Weights of a small GPT-style language model, trained from scratch on English Wikipedia.
Size: width 640, MLP 2560 GELU, vocabulary 16384, 70.2M parameters.
Architecture: rotary positions, untied embeddings, attention and MLP in parallel.
Each number is 128 + 24 x the weight over its row's rms, rounded and kept within 0 to 255. Layers, rows and columns count from 0. The size above them is the row's rms in percent of the matrix's.

# layer 4 attention value, 640x640, rms 0.019, rows 499-511, columns 480-559
size [ 94  94  91  99 102  88  93  96  92  82  98  90  92]
[[134 145 105 127 102 115 133 154 146  72 134  87 140  97 125  60 159 166 140 123 109 175 128 117 118 133 138 145 134 122 131 179 160 138 134  80 129 161 108 151 119 177 107 105 125 140 141 146 155 152 138 141 136 155 194 131 122 188 119 128 139 135 138 137 130 120 120  50  85 157 116  95 112 167 145 109 139 102 116 149]
 [113 149 132 158 177 134 153 120 134  98 132 154 116 155  99 141 165 119  99 165 122 119 130 122 136 138 138 150 128 138 103  94 117  97 168 107 144 154 148 101 120 123 137 145 179 115 114 109  97 115 146 145 157 121  84 140 110 117 125  90 108 140 137 109 120 175 104 180 145 121 117 190 118 137 138 154 103 106 138 109]
 [144 140 118 147 103 131 107 131 141 139 120 100 127 146 121 147 124 160 112 123 114  95 139 141 109 135 144 155  74  97 129  65 146 106 119 123 120 128 177 119 211 117 134 150 127  90 125 126 113 109 139 135 121 123 127 145 124 139 118  86 120 138 123 111  79 175 138 136 176 140 136 127 113 106 165 128 113  96 137 140]
 [ 96  93 103 180 184 139 156 107 108 124 147 162 120 141 142 119 107  94  98 122 119 119 138 165 124 123  92  16  92 126 103 122 137 121 109 114 129 110 194 107 136 140  88 111 139 176 195 112 117 121 119 117 104 114 146 144 117 106 171 145 143 130  95 146 158 145 163 141 116 139 127 127 136 103 117 127 130 120 143 136]
 [125 115 153 129 150 140 141 126 145 134 120 117 109 142 123 105 138 105 130 157 109 145 109 122  94 114 129 140 111 166 145 148 150 137 136 111 139  95 137 106 131 134  88 113 126 122 123  94 183 144  94 161 151 110 175 130 129 135 130 108 129 128  84 126 136 118 141 154 120 119  96 102 144 125 170 159 114 148 139 105]
 [118 101 144  69 161 118 109  87 193 153 121 131 164 154 124 130 120 103  88 162 134 106 135 152 106 109 151 129 121 127 119 156  93 131 177 125  94 116 120 114 128 122 100 150 144 137 104 123 117 130 160 107 111 157  92  97 105 114 113 144 161 147 121 140 139 107 120 141 103 119 173 149 120 133 125 126 118 125 116 178]
 [123 139 111 111 136 136 147 130 144 110 138 119 119 104 122 177 113 150 156 130 130 148 109 113 140 147 141 111 129 125 130  97 101 176 140 138 143 155 143 126 107 155 112 155 132 130 146 126 146 129  83 150 114 123 144 115 108 119 120 103  74 123 139 139 145 103  63 142 100 105 109 148 119 149 161 143 105 105 132 116]
 [131 119 125 122 162 164 156 131 113 149 128 144 130 112 150 138 152 157 128  98 116 138 136 126  95  98 135 127 109 108 125 154 124 176 167  96 131 120  97 120 143 128 105  99 143 154 164 129 171 137  93 103 142 118 142 164 104  86 169 135 116 119 110 121 149 143 158 152 150 109  74 127 113 134 142  95 123 128 135 127]
 [107 151 136 138 164 136 107 130 139 127 144 126 142 142 104 118 132 105 133 170 104 150 148 132 132 146 111 100  97 122 118 126 137 137 105 141 123  86 138 160 130 123 148 142 144 111 145 135 103 143 138 170 148 145 145 159 112 127 140  79 115 127  74 123 107 127 108  81 150 121 126 125 142 103 128  99 137 169 153  99]
 [143 112 117 116  91 123 145 148 125  78  93  90 119 138 120 117 104 110 172 133 107 108 147  90 136 131  93 136 129 109 185  98 135  99 109 123 109 132 132 141 130 157 176 125 114 110 143 143 129 116  90 143 134 138 108  85 157 127 137 141  94 147 151 138 115 127 203  76 133 127 114 123 120 120 120 130 171 124 118  97]
 [125 117 122 129 157 133 149 145 159 102 131 136 125 134 112 161 119 142 150  96 104 122 135 153 181 160 120 150 125 122 131 144 121 161 126 140 168 131 133  82 140 118  42 144 125 147  99 142 115 123 109 153 134 130 151 117 150 120 136 115 154 149 133 170  98 173 140 138 139 125 159  96  83  83 129 125 153 124 133 131]
 [151 135 120 154 112 171 148 144 125 149 107 141 125 125  94 140 101 191 175 106 131 105 138 108 109 136 132 166 140 136 144 102 126 134 117 133 109 118 127 141 132 137 138 141 137 133 115 138 123 127 127 156 153 149 111 101 165 121 103 127  80 148 121  87 148 159 159 131 164 124 128 110 107 145  93 120 109 158 105 106]
 [144 134  73 164  96 163 166 123 121 144 155 165 110 134 114 196 126 152 126 138 130 115 142 145 130 134  90 103 154 110 138  92 145 134  98 159 126 110 107 119 119 121 173 154 124 117 147 107 109 120 125 119 128  95 181 107 148 130 159 164 125  82  90 131  86 154 137 189 115 107 134 125 128 111  99 135 133 148 124 121]]
# layer 4 attention output (transposed), 640x640, rms 0.0313, rows 499-511, columns 480-559
size [ 92 100  95 106 105  86  93 101  85  77 102  89  89]
[[115  92 171 151 173 113 128  89 186 128 125 120 104 103 117 150 176  96 172 123 123 133 164 161 114 156 100 113  98  71 126 121 128 127 108  99 154 114 129 172 159 122 127 111 117 132 141 154 124 112 144 107 120 128 135 110 154 156 108 136 130  84 111 134 125 146 122 140 146 128 165  77 131 142 116 145 137 121 145 143]
 [111 109 136  99 132 160 143 100  94 130 113 152 103 115 130 102 108 137 158 154 152 114 123 124 155  99 115 135 129 110 131 133 172 123 133 115 122 143 150  78 126 108 111 107 141 141 117 132 173 156  70 165 117 106 107 103 119 108 138 160 138 150 125 158 186 106 148 106  91 102 125 150 150 141 148 156 128 146 113 157]
 [137 176 135 116 160 133  86 133 107 123 163  97 108 126 112 108 130 116 127 130 133 195 122 131 121 105 158 123 132 149 123 110 133 158  92 150  74 117 170  87 141 136  55 100 117 154 155 123 183 159 154 127 131  82  92 135 173 109 111 153 135 126 125 139 143 125 150 104 107 123  95 142 129 113 159 114 123 109  94 138]
 [126  94 125 137 102 126 150 112 144 100 185 138 134 145 196 122 103 163 161 143 155 114 124 150 141 154 178 146 114  83 167 160 153 153 114 137 133 140 115 103 111 147 124 142 121 114 165 112 114 146 109 173 119 137  95 130 114 158 121 132 107 117 141 133 131 107  90 132 115 121 117 152 143 154  59 173 153 133 123 116]
 [134 144 127 119 117 120 131 111 130 117 146 129 118 127 128 112 130 147 159 150 139 136 122 155 143 127 152 160  90 117 124 127 144 178 138 154 117 119 133 113  93 150 135 130 116  88 105 105 143 135 146 112 110 124 110 111 142 177 147 150 111 150 147  99 152  81  98  85 141 123 130 152 113 136 149 140  89  77  82  92]
 [156 143 115 125 109 137 107 109 120 150  92 126 125  96 109 122 126 103 109 141 142  91 136 142 144 129 109  80 122 133 106 132 124 112 142 103 105 116 145 134 117 147 154 135 156 143 115 112 167 119  78 116 117 136 131  93 135  85 151  87 113 140 113 112 132  98 131 131 145  95 144 114 123 116 144 195 116 106 121 107]
 [132 158 126 134 108 164 147 171 113 147 124 149 131 128  83 111 147 124 133 147 118 128 140  95 169 129 103 143 138 182  88 120 163 114 144 132 142 118  83 114  90 113 139 129 128 143 132 125  78 128 125 136 138  84 194 107 134 111 100 151 179 156 128 171 147 160 133 132 115 107  88 134 111 121 171  73  79 128 145 155]
 [ 87 103 134 141 123 168 159 134  97 117 122 147 139 118 142 104 116 116 165 134 117  91 131 163 145 148 122 135 119 134 146 152 158 164 105 155 162 142 112 134 148 180 147 139 109 141 137 146  42 158  81 156  94  82 156 141 134 129 130 142 139 137 164 148 141 141 117  90 101 140 122 127 128 143  99 112 116 135 127 104]
 [148 138 124 137 139  76  97  95 140 127 150 122  90 143 146 144 100 112 156 118 157 157  81 113 118 148 183 117 101 141 156 139 111 131  91 157 126 142 146 123  94 113 118 118 125 161 154 139 150 113 144 113 117 131  82  97 145 161  92 154 111 152 131 124 113  92 129  99 115 140 143 159 152 105 138 138 131 117 101 132]
 [108 130 138 112 134 131 119 145 162 160 103 122 117 154 137 112 141 167 114 120 132 141 107 100 118 122 146 146 137 141 121 136 102 132 161 102 109 159 139 121 125 128 104 163 125  86 120 140 135 116 160 146 130 131  88 129  91 129 117 111 127  96 119 119 104 164 163 148 149 172 142  99 132 151 107 138 148 127 124 129]
 [ 94 169 132 137 130 149 100 116 140 112 179 124 122 105 118 154  91  86 139 160 112 112 165 115 128 133 118 133 152  99 121 148 184 153 134 103 138  83  94 142 145 117 114 113 151 126 133 123 154 131 140 131 152 137 151 104 158 141 108 125 131 108 138 132 181 173  76 183 106 139 117 114  91 156  92 115 130 135 132 164]
 [129 132  68 100 107 124 167 130 104 111 128 166 131  91 141 173 162 154 110 112 126 146 101 141 104 102 180 177 142 165 143 137  98 144 143 142 112 123 142 138 136 141  90 164 126 125 148  86 162 166 118 156 123 120  89  82 128 139 118 149 118 169 114 135 139 117 168 128  99 113 108 178  86 117 114 124 128 127 120 132]
 [163 134 106 133 111  98 132 156 105 162 139  72 156 150 156 114  94 149 101 142  89 142 124 125 134 110 137 148 118 157 182 151 150 127 151  79 103 156 143 108 117 128  89 169 114 126 123 115 106 151 149 145 146 128 112 175 118 123 116 121 112 145  85  95 103 122 151 116 104 128 113 163 131 145 134 105 169 138 104 120]]
# layer 4 attention query, 640x640, rms 0.0171, rows 512-541, columns 480-559
size [102  97  88  86 102  97  96 107  80  82  76  85  93  99 103 102  98  96 115 100 102 104  99  97 102 115 109 102 102 103]
[[ 94 167 131 213 146 155 107 134 138 119  94 120 129 135 114 129 122  98 139  83 124 153 147 166 115 136 134 127 113 126 121 162 113 118 150 135 176 144 170 134 119 132 161 200 142 115 124 118 100 119 134 169  89 206 135  91 145 136 155 174  99 159 143 120 125 121 123 149 112 106 102 130 112 148 126 142 129 124 131 124]
 [139  94  97 119 123 130 118 112 108 117  95 104 116 103 178 126  84 137 109  82 112  88 120 135 107 133  85 115 147 151 142 109 167 135 104 129 111 109  89 121 153 171 109  77 120 192 148 161 138 108 185 126 139 123 123 163 138 100 127 118 140 108 148 127 142 127 132  94 179 146 148 130 131 131 143 126 125 142 121 122]
 [175  87 156 101 149 136 147 148 153 144 119 137 140 176  86 119 156  98  73 114 114 146 122  87 109 102  99 128 122 113 113 133 170  90 175 105 117 174 176 141 183 110 146 131 118  64 140  97  99 113  96 129 158 160 119 157 118 157 134 159 141  82  96 140  81 113 132 106 117 109 123 104  87 142 131 129 186 138 125 128]
 [122 121  70 110 112 162 124 137 140 161 143 131 129 150 119 152 100 135 134 120 134 104 130 140 124 119 171 117 156 103  98 144 116 128 157 131 157 129 116 107 133 141  64 143 131 125 143 138 171 152 152 115 116 146  76 113 145 117 161 129 105 150 142 133 138 107 120 145 147 124 149 162 117 150 149 125 115 122 106 138]
 [114 118 136 137 132 129 110 104 164 119 127 136 161 152 157 121 101 140 111 128 112 120  81 152 167 118 153 128 151  74 155 102 161 112 152 115 134 149 128  72 133 111 124 134 104  99 128 147 118  97 127 132 137  80 149 105 174 114  82 102 128 115  74 153 137 169 109 140 125 156 108 124 134 104 129 135 124 136 129 149]
 [103 135 121 144 121 104 135 121 136 152 157 158 113 164 128 113 109 139  72 125 155 107 145 140 159  57 143 110 160 154  95 100 127 126 152 145 149 157 165 123  77  89  95 149 116 110  97  97 105 103 146 137 115 125 113  97 139 121 130  97 131 122 140 107 116 169 104 146 120 121 124 146 126 126 157 140  81 126 109 110]
 [131 136 141 130  95 110 148 180 106 138 138 140 126 144 157 109 113 144 134  91 106 112 131 142 155  79  67 114  91 162  92 169 121 130 116 130 132 130  77 150  81 106 119  82  98 136 147 119 128 113  98 151  99 122 120  88 108 110 168 108 152 162 103 138 115 137 124  79 144 124 131 133 155 102 115 162 126 132 115 128]
 [117 142 126 143  80 187 154 127 132 119 101 119 127 134 122 165 135 132 134 134 159 131 112 110 146  78 122  99 156 148  41 123 127 140 159 127 146 113 122 100 148 135 119 142 133 132 169 138 165 124 121 148 148 165 116 114 144 118  94 181 133 125 139 133 119 112 103 150 152 134 104 134 129 138  89 104  88 118 130 110]
 [120  81 125 137 117 133 177 122 128  88 133  86  96 112 175 131 138 136 178 119 109 145 143 137 112 101 101 126 148 137 165  99 185 129  67  98  83  66  80 194 173 162 129  88 124 174 107 135 151 124 112 114 179 128  93 203 125 101 135 128 107 122 119  83 145 127 157 147 136 144 148 109 111 118 111 126 136 162 127 138]
 [147  78 110  61 122 129 116 151 101 151 165 132 117 180  86  81 143 126 134 145 130 147 113  76 152 117 168 135 141 122 108 112 139 112 102 120 155 133 122 145 160 115 115 100 116 115  98 120 151 117  86  97 145 136 146 112 117 125 109  83 125  64 110 129 118 160  71 104 112 122 155 120 139 126 144 141 149 122 131 123]
 [110 114 144 125 164 132 104 140 160 147 104 144 184 152 120 138 165 113 123 160 135 169  98 116 122 134 146 143 126 121  84 158 142  96 126 128 129 121 164 137 127  96 133 152 137 101 119 132 100 144  90  76 135  81 127 116  88  99  91 147 133 129 129 133  77 152 142 125  95 143 119 128 151 101 125 122 132 143 166 115]
 [116 117 127 120 129 158 126 135  99 137 156 112 100  94 141 130 102 114 104 131 145 109 151 133  42 111 111 145 132 156 145 109 113 138  73 163 126 131  98 179 123 134 158  81 135 159 132 123 131 118 122 119 102 165 122 144 129 118 143 137 112 100 147  97 150 113 134 125 119 135 128 144 152 158 147 133 148 101  77 121]
 [173 122 119 115 103 116 115 144 111 119 158 112  94 104 155 116 102 147 127  85 132 110 116 149 148 101 154 156 105 154  92 102 134 138 167 114 119  88 142  81 120 141 130 125 143 150 126 152 139 111 138 158 127 131 119 110 130 138 158 168 143 121 114 150 173 111 162 174 127 174 124 130  96 191 159 139 105  99 102 171]
 [122 125 135 128 102 155 120 121 148  77  96 183 101 106 118 131 160 134 132  93 120 152 156 160 150  85 165 150 104 130 107 107 106 105 108 105  99 133 190 115 119 141 135 140 138 118 121 124 106 121 105 122 115 140 128 109 108 184 116  94 102 108 134 132 113  99 124 154 152  97 117 120 149 179 125 108 120  96 116 122]
 [ 85 130 121 129 123 122  95 115  90 124 125 141 111 182 144 145  97 165 159  67 134 152 136 116 120 113 161  95 126 105 130  92 114 146 120  82 124 136 109 104 126 112 125 133 132 134  85 114 129  69 122 138 127 151 125 120 122 129 108  63 131  72 125 139 114 120  87 147 128  77 131  71 153 150 115  82 134 105 155 147]
 [114 114 148 100 143 126 135 145 149 151 122 120 131 128 133 136 125 161 155 150 129 146 136 148  99 102 111  84 149 103 124 101 122 104 144 120 151 126 122 120 107 114 186 124  93 123 151 140 116 151 104 147 149 150 123  90 133 115  79 135 135  68 122 105 116 134  85 112 126 108 109 111 135 115  97 125 137 146 130 123]
 [106 127 130 132 144 160 143 159 124  93 125 111 134 144 127 113 132 145 153 142 135 127 109 133 131 172 110 159 139 121 124 102 138 144 147 177 152 129 118 133 136 129  98 102 143  87 118 155 137 129 112 130 117 138  84 130 121 131  83 135 125 122 130  84 134 159 142 161 119 121 125 163 137 167 127 109  97 111 130 126]
 [159 112 140 139 143 150  99  69 138 159 113  59 112 114 160 112 133 173 156 134  88 118 112 131 125 105 145 126 143 171 145 153 113 120 122 107 152 130 124 121 148 126 135 113  85 171 143 148  80 136 121  82 147 112 164 125 152 100 159 144 155 158 160 104  70 123 141 112 104 136 121 163 167 144 157 114 123  87 110  88]
 [ 93 144 105 151 105 141  52 131 127 158 140 141 101 150 132 136 122 133 118 127 133 149 113 114 134  95 125 176 144 119 161 140 116 111  76 152 112 109 113 168 128  93 107 137 114 145 139 113 142 182 167 118  95  96 119 165 104 102 112 161 106 164 135 148 123 129  91 155 113 127 140 119 146 132 119 145  80 121 163 104]
 [147  83 109 115 163 157 128 128 146  97 122 100 139 117 132 125 113  77 145  97 123 141  84 136 112 102 153  72 132 108 105 141 132 131 134 118 155 117  68 153 109 118 141 162 138 164 132 129 138 117 135 137 145  92 136 147 106  92 141 115  91 140  97 113 136  91 105  70  95 125 157 143 111 120 102 187 142  87 156 152]
 [127 142  91  85 139 163 153 105 155 130  93  96  93 154 116 142 160 121 187 157 134 176  91 126 109  97 143 125 130 135 120 123 116 151  88 140 124 152 136 135 102 104 108 127 102 138 143  93 129 150 114 145 161 130 106  93 124  96 116  36 140 132  89 120 128 124 141 119 124 112 116 153 122 146 112 116 141 157 163 123]
 [153  69 132  99 153 163 150  92 126 135 112 113 108 133 151 143 133 144 115 129 183 124 121 123 137 102 127 152 113  98 115 111  76 151  99 122  90 144 159 116 148 110 113 107 105 132 177 125 136 159 110 121 117 165 131 145 104 135 107 148 109 130 146 111 114 117 131 162 176 159 152  99 121 119  93 149 141 105  89 124]
 [160 130 134 132 155 102 163 158  76 136 144 132 134 161 148 137 146 110 145  98 121 129 138  73 131 168 137 131  90 108 135  86 115 132  93 114 132 112 169 171  92 120 151 128 122 141 119  94 121  98 133 102  96 151 121 104 132 112 139 139 161  98 113 137 119 157 117 134 132 174 153  94 166 123 102 133  96 118 164 114]
 [149 132 131 117 106 129 142 181  99 146 107 150 148 146 150 109 139 140 110  95 160 137  96 118 121 127 123 139 109 102  99 165 131 178 128 106 147 146 138 117 106 126 115 138 143 148 131 104 139 104  80  80 143 134 127 102 127 113 118 155 161 148 122 140 130 129 159 173 115 162  96  93  88 161 159 135 119 113  90 146]
 [120 120 169 188 149  95 162 108 132 108 145 141 121 116 148  97 114 131 125 105  57 124 120 164 165 162  85 116 158 177  88  87 123 172 107  95 116 113 105 137 144 125 147 146 124 151 140  95 136 109 132 128  90  69  88 170 102 149 150 142 134 140 114 146 137 127 112 194 128 109 119 133 118 140 117 106 137 151 122 140]
 [125  85 154  84 137 127 145 137 117 131 153 144 125 112 110 162 126 131 119 129 110 107 102 100 124 183 160 131  80 115 126 105 149 167 119 103 142 161 103 105  91 126 109 130 152 138 133 166 133 125 122 139 158 118  92 119 113 141 182 107 138 131 130 102 138 158 140  91  96 132 109 134 148 183 111 115 162 151 111 161]
 [ 82 169 145 128 120 177  90  95 105 128 148 156 131  86 148 128 115 113 123 115 146 155 140 119 128 122 133 136 164 178 124 154 129 124 150 104 118 146 103 118 152 140  97 108 139 178 106 125 137 121  88 125 129 123 120  74 133 107 118  76 131 100 149 100 155 133 101 106 176 140 145 133 135  81  97 131 124 110 127 131]
 [163 116 141 133 118 131 169 137 149 165 158 171 119  95 144 126 129 102  96 121 168 152 155 167  83 117 145 149 143 116 137  90 121 112 142 121 114 176 111 158  97  97 126 132  84 121  97  97 143 184  90  94 172 172 110 104 144 125 107 140  97 101 131 119 124 127 132 150 137 151 133  80 108 120  81 118 161 113 147 105]
 [121 150  81 126 139 107 153 132 107 149 129 132  97 151 181 129 110 133 126 142 131 181  95 152  98 120 138 162 130 157 142  92 122 104 175 147  93  96 139  87 102 123 110  91 125 156 163 130 184 139 185 125 145 115 111 101 164 140 134 166 110 133 120 124 165 102 131 142 156 155 133 124 120 118  89 108 120 117 148 143]
 [113 153 110 130 151 212 156 169 130 148 139 143 153 141 121 128 109 131 192 108 132 144 105 117 111 124 131 152 137 125 137 139  88 169 127  98 135 149 102 151 125 120 142 174 112 134 135 115 122 130 101 153 114 164 107 122 143 143 115 109 119 142  88  78 106 108 109 166 193 100 130 139 142 143  81 130 114 165 146 122]]
# layer 4 attention key, 640x640, rms 0.0163, rows 512-540, columns 480-559
size [114 112 132 133  73  98  99  99  93 111  78  83 161  98  99 101 101  92  97  99  98 105 101  99  98  96 100 107  99]
[[ 66 135 150 124 157 142 158 119 130 171 142 173 101 155  86 141 148  78 144 144 121 171 109 107 111 134 154  96 112 107 154  95 139 118 118  94 158 178 177 136 139  86 112 146  89 129 131  74  62 146 135  99 139 112 117  59 109 119  87 116 128 105 111 169 112 147 143 157 134 127 135  66 143 142 123 155 156 129 172 103]
 [134 162 148 123 127 109 133 102 132 113 124  94  87 113 135 125 128 139 102 109 154 116 158 157 133 150 139 134 119 148 133  72 119 152 141 162  93 128 161 129 126 135 155 128 124 137 114 102 150 127  91 139 135 137 162 153 115 141 133 145 117 121 114  90 104 172 163 123 177 134 122 147 113 147 136  99 146 153 109 164]
 [104 130 153 133 144 137 156 143 154 115  98 130 156 114 115 125 130  87 111 127 131 141  76  90 114 100  98 128 186 112 143 141 131 140 132 118 178 116 120  84 104 108 138 152  81 125 129 141 103  90 160 142 147  94 109 104 164 119 134 102 132 127 120 157 136 125  99 148  68 131 163  95 158 123 128 138 115 121 154 112]
 [157 128 121 151 120 108 113 150 116 118 148 139  80 140 153 133 141 142 155 137 143 109 178 147 124 169 145 147  98 145 110 112  94 160 126 154  54 122 129 133 144 137  91 111 178 146 156 108 129 153  95 119 120 164 156 160 114 141 147 161 115 105 176 130 124 116 152 115 136 142 135 126  96 144 112 102 128 133  95 155]
 [154 119 131  98 114 127 141 139 112 165 122 100 143  85 119  81 142 126 113 163 166 138 108 149 109 138 154 132 183 139 152 132 129 110 118 171  94 110 118 127 118 131 117  94  95 111 167  88 125 112 147 177 144 115 105 139 166 144  74 123 130 171 155 135 133 142 171 118 110 134 137 183 110 104 133 148 129 116 120 103]
 [150  89 135 140 136 167 139  92 117 127 135 136 157 127  70 148 111 137 149  89 164 111 155 144 124 152 125  90 135 112 175 105 111 154 139 140 148 116 151 147 126 137 139  91 144 160 125 149 174 122 157 128 111 136 144 126 112 127  91 138 112 137  98 140 100  79 116 121 133 160 138 131 120 149 129 116 137  93 132 143]
 [161 116 110 126 126  74 109 113 156  86  77 106 181 145  96 131 103 147 141 128 111 165 117 126 142 173 138 161 121 115 178 114 130 136 118 130 165 126 105 133 129 139 152 158 193 100 118 142 114 121 121 119 122 108 124 167  85 114  84 133 135 170 113 119 143 115 107 173 113  84 152 126  74 145 136 104 103 131 132 158]
 [125 134 100 104 177  79 135 131 114 109 116 164 113 163 129  83 140 113 143 125  77 171  96 125 129 103 133 140 131 115 205 111 136 134  65 110 137 154  99 126 135  83 141 121 125  90 134 126 163 124 107 124 100 155 146 163 107 154 154 128 135  96 167 138  97 102 175 135 108 135  95 137 153 146  95 109 108 125 150 162]
 [148 114 159 139 114 150 115 148 153 159 143 158 127 124 118 116 112 146  87 142 137 170 143 155 136 126 160 161 117 150 105 180  96  80 158 147 119 133 111 130 128 149 123 134 147  81 104 138 115 113 108 150 107 143 109 177 113 166 111 149 110  83  95 133 132 118 134 117 132 124  86 144 150 127 131  99 155 135 101 103]
 [ 80 123 145 125 147 144 131 121 162 149 132 149 178 121 128 137  93 106 127 103 103 147  83  69 129 130 107 109 119 109 113 128 143 115 106 119 142 144 130 142 135 131 133 178 104 130 127 114  84 132 156 109 147 115 103  96 142 100 123  87 163 138 125 145 127 145  87 142 101 109 140 122 152 132 122 135 151  96 158  67]
 [133 106 140 163 154 135 122 108  95 147 155  95 154 119 143 123  83 112  86 144 118 133 105 109 124 114 138 109 164 119 167 122 130 167 116 131 136 119  93 100 156 145 123  99  85 144 134 120 133 143 116 141 142 159 114 122 142 148 125  86 123  90 147 147 129 132 132 127 136 133 143 144  94 135 136 134 108 117 156 103]
 [154 137 152 176 117  98 111 114 115 147 150 131 100 125 129 146 145 147 140 135 126 137 123 133 138 140 157 132 104 125  90 135  47  92 103 100  90 112 146 126 162 148 103 153 157 148 113 105 124 153 101 128 109 153 113 149  99 136 153 131 131 148 139 152 107 132  97 176 158 123 145 127 128 118 126 109  96 138  91 136]
 [148 135 141 145 120 119 117 116 119 117 122 142 107 125 181 133 134 145 133 129 161  95 148 181 129 162 128 149  79 153 125 101  80 134 127 169  88  86 126 131 144 175 132  76 161 126 123 117 127 147  88 113 104 168 129 174  94 141 145 160 119 118 131 129 117 129 150 114 162 115 130 158 104 137 135 108 123 144  85 150]
 [137 112 125 127 160 115 136 130 141 140 183 114 139 136 112 163 107 131 105 140 136 127 136  80  44 130 138 147 147 152 171 119 105 129 157 138 153  99 103 193 117 109 138 143 122  81 151 162 123  96 119 141 108 143  92  88 135  97 152 171 109 129 114 129 117 134 130 144 137 140 132 141 145 125 183 122 164 119 110  95]
 [113 141 146 151 160 163  91 130  80 135 115  89 135  89 103 111 124 149 111  92 140 141 114 151 119 150 140 134 149 113 124 171 104 121 133  95 126 163 163 124 107 132 119 110 186 126 168  97 130 170 117 128  93 128 112 127 144 107 113 165  76 130 134 122 173 133 145  93 162 146 147 162 114 136 148 112 120 109 106 133]
 [152  85  69 127 113 145 147  91  89 137 117 133 138 143 121 128 128 172 115 128 146 125  81 107 154  99 138 106 120  97 184 137 125 144 149 113 193 147 113 135  97 133 120 146 151  90 141 119 120 112 168 131 149 151 120 144  89 104  81  96  99  84 101 106 131 151 136 142 116 135 154  99 139 161 152  89 120 129 142 177]
 [123 139 121 132 137 147 113 137 117 151 134 136 119 133  85 147 147 134 126  93 148 157  75 101 125 137 134 136 119 129 105  93  99 163 106 128 127  94 113 112  67 121  97 130 185 112 159 106 135 128 167 170 112 121 135 101  82 122  88  83 139 126 153 162 128 125 136 139 132 107 138 127 170  85 120 116 143 124 139 113]
 [112  88 102 113 105 130 128 134 118 129 105 156 154  90 138 124 133 140 136 159 119  72 142 129 101 138 145 137 121 105 132 138 145 122 108 101 161 133 127 145  96 115 130 113 117 138 129 138 111  99  96 145 141 128 128 108 148 134 104 137  75 101  73 144 123 165 109  90 125 164 137 114 176 127 110 126 114 142 121 145]
 [109 134 132 126 146 127 121 161 124 146 108 137 139 124 161 134 126 125 102  94 132 113 114 148 123 138 176 142  88 170 154 116 176 135 130 109 152 138 129 112 114 164 150 137  84 141 123 141 153  66 149 148 142 183 146 114 117 130 107 135 125 106 109  98  96 168 147 111 116 175 160 151 139  97 118 136 142 119 134 120]
 [109 138 119 138 134 110 174 150 150  95 119 123 122 152 148  92 115 161 171 120 103 139 134 110 168 136 160 186 133 107 117 162  97 151 117 141 123 150 123 156 118 104 122 102  97 143 112  96 120 106 138 125 112 100 131 115 184  84 141 144 143 203 173  92 106 147 109 169 135 109 114 148  85 146 135  85 146 128 137 106]
 [ 80 129 147 123 133 127 132  98 102  98 167 132 150 147 110 114 113 161 123 106 113 150 109 121  99  98 114 100 101  82 107 119 150 108 130 108 142 124 126 150 154 117 141 151 130 121 124 123 138 125 145 116 134 166  97 112 129 104 124 166 116 128 106 132 137  82 130 162 143 119  76 117 119 105 147 182 128 181 152 149]
 [137 130 145 145 130 127  77 136 108 120 127 158 136 155 146 103 115 109  88 111 121 103 161 119 119 145 129 131 208 166 132 123 151  94 122 126 138 179  93 142 136 155 122 128  72 119 108 138 138 139 127 126 137 134 134 164 153  97 135 102  82 134 110 104 125  88 101 121 116 141 130 126 123 107 117 107 102 124 106  91]
 [135 141 102 170 179 135  71 119 166 124 149 108 147 124 154 176 120 162 135 121 148 116 143 128 152  99 108 146 174 162 113 137 104 110 147 185 128 140 102  99 139  81 125  94  90 149 119 170 131 152 128 168 151  74 115 124 138 118 109 152 113 128 118 122 121 138 164 155 123  91 113 162  95 144 129 120 154 133 149 115]
 [111 158 138 137 129 160 107  94 172 109 112 140 134 119 143  98 139  99 136 150 112 118 160 143 121 140 126 153 157 114 134 132 120  94 100 116 149 111 160 165 146 107  91 133 117 153 150 106  89 175 152  83 153  97 139 119 121 103 135 137 108 136 194 104 105  52 121 101 116 114 170 133 126 164  57 102 113 157 105 155]
 [121 129  94 128 125 153 138 118 141 121 153  78 137 136 134 108 135 154 110 131 175  74 151 123 115 130 105 113 162 114 123 151 117 129 125 180 117 102 128 154 153 124 138 105 172 117 143 133 110 101 119 147 119 157 156 141 121 127 114  54 161 127 146  89  74 112 132  86 121 110 127 165 120 120 167 139 128 162  68 109]
 [121 141 112 105 128 137 161  98 137  91 146 159  98 107 107 126 144 137 116 105 119 141 183 142  96 135 112 141 140 122 103 132 122 135 120 149 118  93 143 141 122 163  82 167 122 114 134 129  60 105 151 115 138  81 134  95 135 140 150 149 142 122 160 138 141 120 143 131 128 121 202 145 121  77 135 113  70 181 157 152]
 [136  88  94 131 115 107 149 112 115 164  92 100  98 163 101 109 118 119 125 126 147 120 175 155 117 128  90 142 149  83 115 127 132 109 165 133 161 110 142 120 135 130 133 145 161 161 141 126 121 146 147 149  95 130 121 146 140 150 107 166  96 134 115 147 145 122 115 161  96 152 117 119 137 171 108 113 172 112 107 134]
 [144 154 134 116 119 117 108 118 134 108 120  46 100 163 129 119 161 113 142 122 132 122 139  92 122 135 118 132 120 180 127 132 140 153 154 124 138  92  92 122 133 114 129 154 156 118 161 124 141 101 145 129 102 126 100 119 138  95 100 108  90 146  97 130 124 126  80  79 119 121 151 117  89 132 142 150 158 116 122 141]
 [129 144 138 115 134 160 150  82 155 103 130  80 134 158 125 106 131 116  99 103 141 129 123 162 117 207 129  95  89 150  95 137 184 120 128 132 166 120 131 146 109 150 116 115 155 137  86 105 174 111 119 127 135 158 113 150 120 115 125 125 141 144  98 126 118 107 123 101 108 166  89 122 154  88 124 125 190 124  94 148]]